Part of a small language model's weights: 13 layers, tied embeddings.
Each number is 200 + 30 x the weight over its row's rms, rounded and kept within 0 to 999. Layers, rows and columns count from 0. The size before them is the row's rms in percent of the matrix's.

# up: layer 7 MLP up, 2304x576, rms 0.0228, rows 2030-2034, columns 288-431
# down: layer 7 MLP down (transposed), 2304x576, rms 0.0142, rows 2030-2033, columns 288-431
up2030,116,193,146,230,205,203,211,166,225,213,176,250,149,191,213,136,225,293,232,201,162,251,216,232,224,211,276,203,289,216,207,265,153,141,138,208,208,199,187,232,211,215,191,207,190,248,189,215,194,182,147,190,246,188,233,231,157,177,174,187,172,166,203,253,212,218,190,218,165,232,194,192,215,203,175,213,219,197,204,185,191,162,174,186,195,258,230,158,169,215,177,190,158,174,186,249,160,191,192,209,196,220,183,211,190,150,133,166,232,170,197,170,159,144,154,201,222,224,177,197,135,190,197,193,205,145,255,235,237,192,168,157,210,259,244,213,283,195,221,214,196,229,184,185,156
down2030,122,174,233,209,259,206,196,180,253,257,215,203,177,157,186,179,222,172,203,156,223,173,160,168,238,233,141,190,222,245,165,269,143,186,192,212,158,144,199,185,150,150,255,211,220,242,199,223,217,213,206,210,179,259,182,173,179,194,177,216,228,186,247,155,195,216,198,159,175,149,186,175,219,217,221,169,252,204,224,190,233,163,163,206,179,299,220,138,192,118,196,178,181,198,207,221,241,246,179,218,218,195,241,149,206,190,233,238,191,190,226,194,207,185,210,175,193,179,182,200,152,158,222,261,219,204,187,215,208,189,201,167,223,171,228,210,236,182,162,187,230,209,218,168,201
up2031,081,147,259,190,167,184,157,211,262,185,191,217,141,199,206,191,223,191,199,225,193,232,210,237,214,226,174,205,223,194,256,172,121,201,203,211,152,221,226,202,186,170,182,191,209,231,178,250,232,208,246,203,187,195,252,153,219,242,185,198,173,154,228,225,189,237,178,186,199,223,211,211,205,210,179,190,146,187,232,175,154,170,221,190,203,236,195,168,204,216,185,232,173,181,177,175,132,200,138,181,251,174,198,248,176,121,176,192,206,233,250,187,134,183,195,203,198,178,167,163,221,196,177,176,210,155,128,230,215,200,239,193,168,198,177,214,206,165,239,152,137,217,131,241,121
down2031,088,200,233,248,189,196,206,210,150,215,219,194,193,230,187,275,247,170,197,184,184,159,187,227,184,186,184,209,199,144,148,199,202,169,211,157,247,180,176,245,142,223,239,156,231,247,205,138,161,225,167,244,193,174,224,192,229,252,211,215,181,195,220,217,208,158,214,216,224,187,253,179,196,146,178,185,216,222,176,201,175,181,250,184,243,175,274,233,219,172,217,206,184,226,289,200,188,218,249,197,220,238,191,168,199,162,191,190,267,122,215,213,187,172,216,198,225,250,199,236,183,211,196,243,142,219,201,194,173,211,191,176,246,155,198,169,216,154,160,230,218,203,201,150,209
up2032,092,159,171,203,200,179,154,225,236,181,205,248,177,222,199,219,190,191,217,179,195,187,205,163,192,259,169,189,260,159,257,178,232,181,234,239,190,228,206,156,170,232,210,244,158,208,198,202,204,159,227,191,230,194,240,209,159,155,179,213,154,192,141,227,260,141,217,241,212,179,175,219,162,203,188,219,205,189,243,212,206,202,183,218,150,176,191,155,178,239,186,169,189,184,154,167,204,206,246,212,181,178,230,272,242,184,158,216,204,163,171,209,201,193,207,173,231,216,240,190,174,226,224,139,232,223,209,190,226,259,194,215,225,253,219,205,197,201,162,230,188,170,185,185,231
down2032,085,205,202,192,212,180,245,187,147,206,222,191,206,245,197,162,261,177,164,172,194,219,209,239,128,254,190,198,224,239,174,202,183,195,240,192,260,212,234,267,210,192,179,223,180,211,198,210,158,203,202,195,211,234,183,211,207,195,202,175,216,202,230,169,191,239,171,158,239,219,208,232,182,192,170,241,222,202,167,132,255,198,250,233,226,200,186,211,195,196,183,265,229,215,241,175,194,204,198,217,197,258,202,180,169,131,164,162,247,231,236,188,194,201,209,137,217,182,230,190,154,186,174,202,195,192,232,226,170,212,197,247,173,246,175,208,190,219,189,198,226,210,226,199,201
up2033,085,244,224,196,195,219,249,232,198,157,230,227,188,204,230,163,231,192,134,215,213,183,159,155,209,233,227,194,237,182,188,208,267,237,227,308,194,190,220,218,148,139,183,190,133,187,180,176,227,153,219,185,200,203,198,119,192,164,191,221,213,204,194,178,164,188,168,212,221,191,188,215,215,169,142,229,225,205,196,179,218,206,221,170,202,171,252,185,198,261,238,180,195,207,173,157,198,204,212,203,218,195,159,202,228,200,173,152,221,222,187,261,163,199,193,235,251,202,233,188,206,194,192,165,177,217,212,185,138,168,219,191,202,179,210,194,162,136,203,187,196,143,133,200,184
down2033,081,193,174,131,200,178,209,182,247,214,186,173,177,244,213,116,195,218,209,222,203,175,246,210,158,191,202,217,207,198,175,165,177,230,256,170,191,183,203,197,229,257,225,138,204,201,201,211,160,215,235,196,233,211,216,187,165,186,170,221,229,158,202,227,210,176,156,182,202,246,186,205,179,247,198,186,208,195,185,281,246,159,236,199,178,209,179,226,158,169,186,262,227,226,306,183,175,215,139,208,170,207,184,194,133,129,180,191,159,261,198,200,159,155,172,168,234,166,176,223,222,156,203,199,201,189,200,207,230,190,202,192,216,185,218,153,213,208,187,191,216,221,215,214,240
up2034,106,294,246,216,190,212,198,194,178,162,263,216,197,234,187,197,193,242,255,272,201,193,154,230,181,200,188,177,234,218,210,196,185,215,191,176,149,193,199,174,217,178,182,204,184,206,208,182,237,195,153,290,210,182,243,169,183,230,160,193,203,239,189,210,218,188,206,204,152,217,153,153,215,199,200,194,170,177,197,165,204,173,234,239,126,235,203,198,167,167,248,189,207,187,179,189,155,218,225,193,263,177,183,169,221,241,164,221,203,156,254,195,191,200,168,215,219,191,195,195,186,205,199,158,174,201,169,157,177,198,169,202,177,229,209,223,195,188,220,211,186,209,175,201,134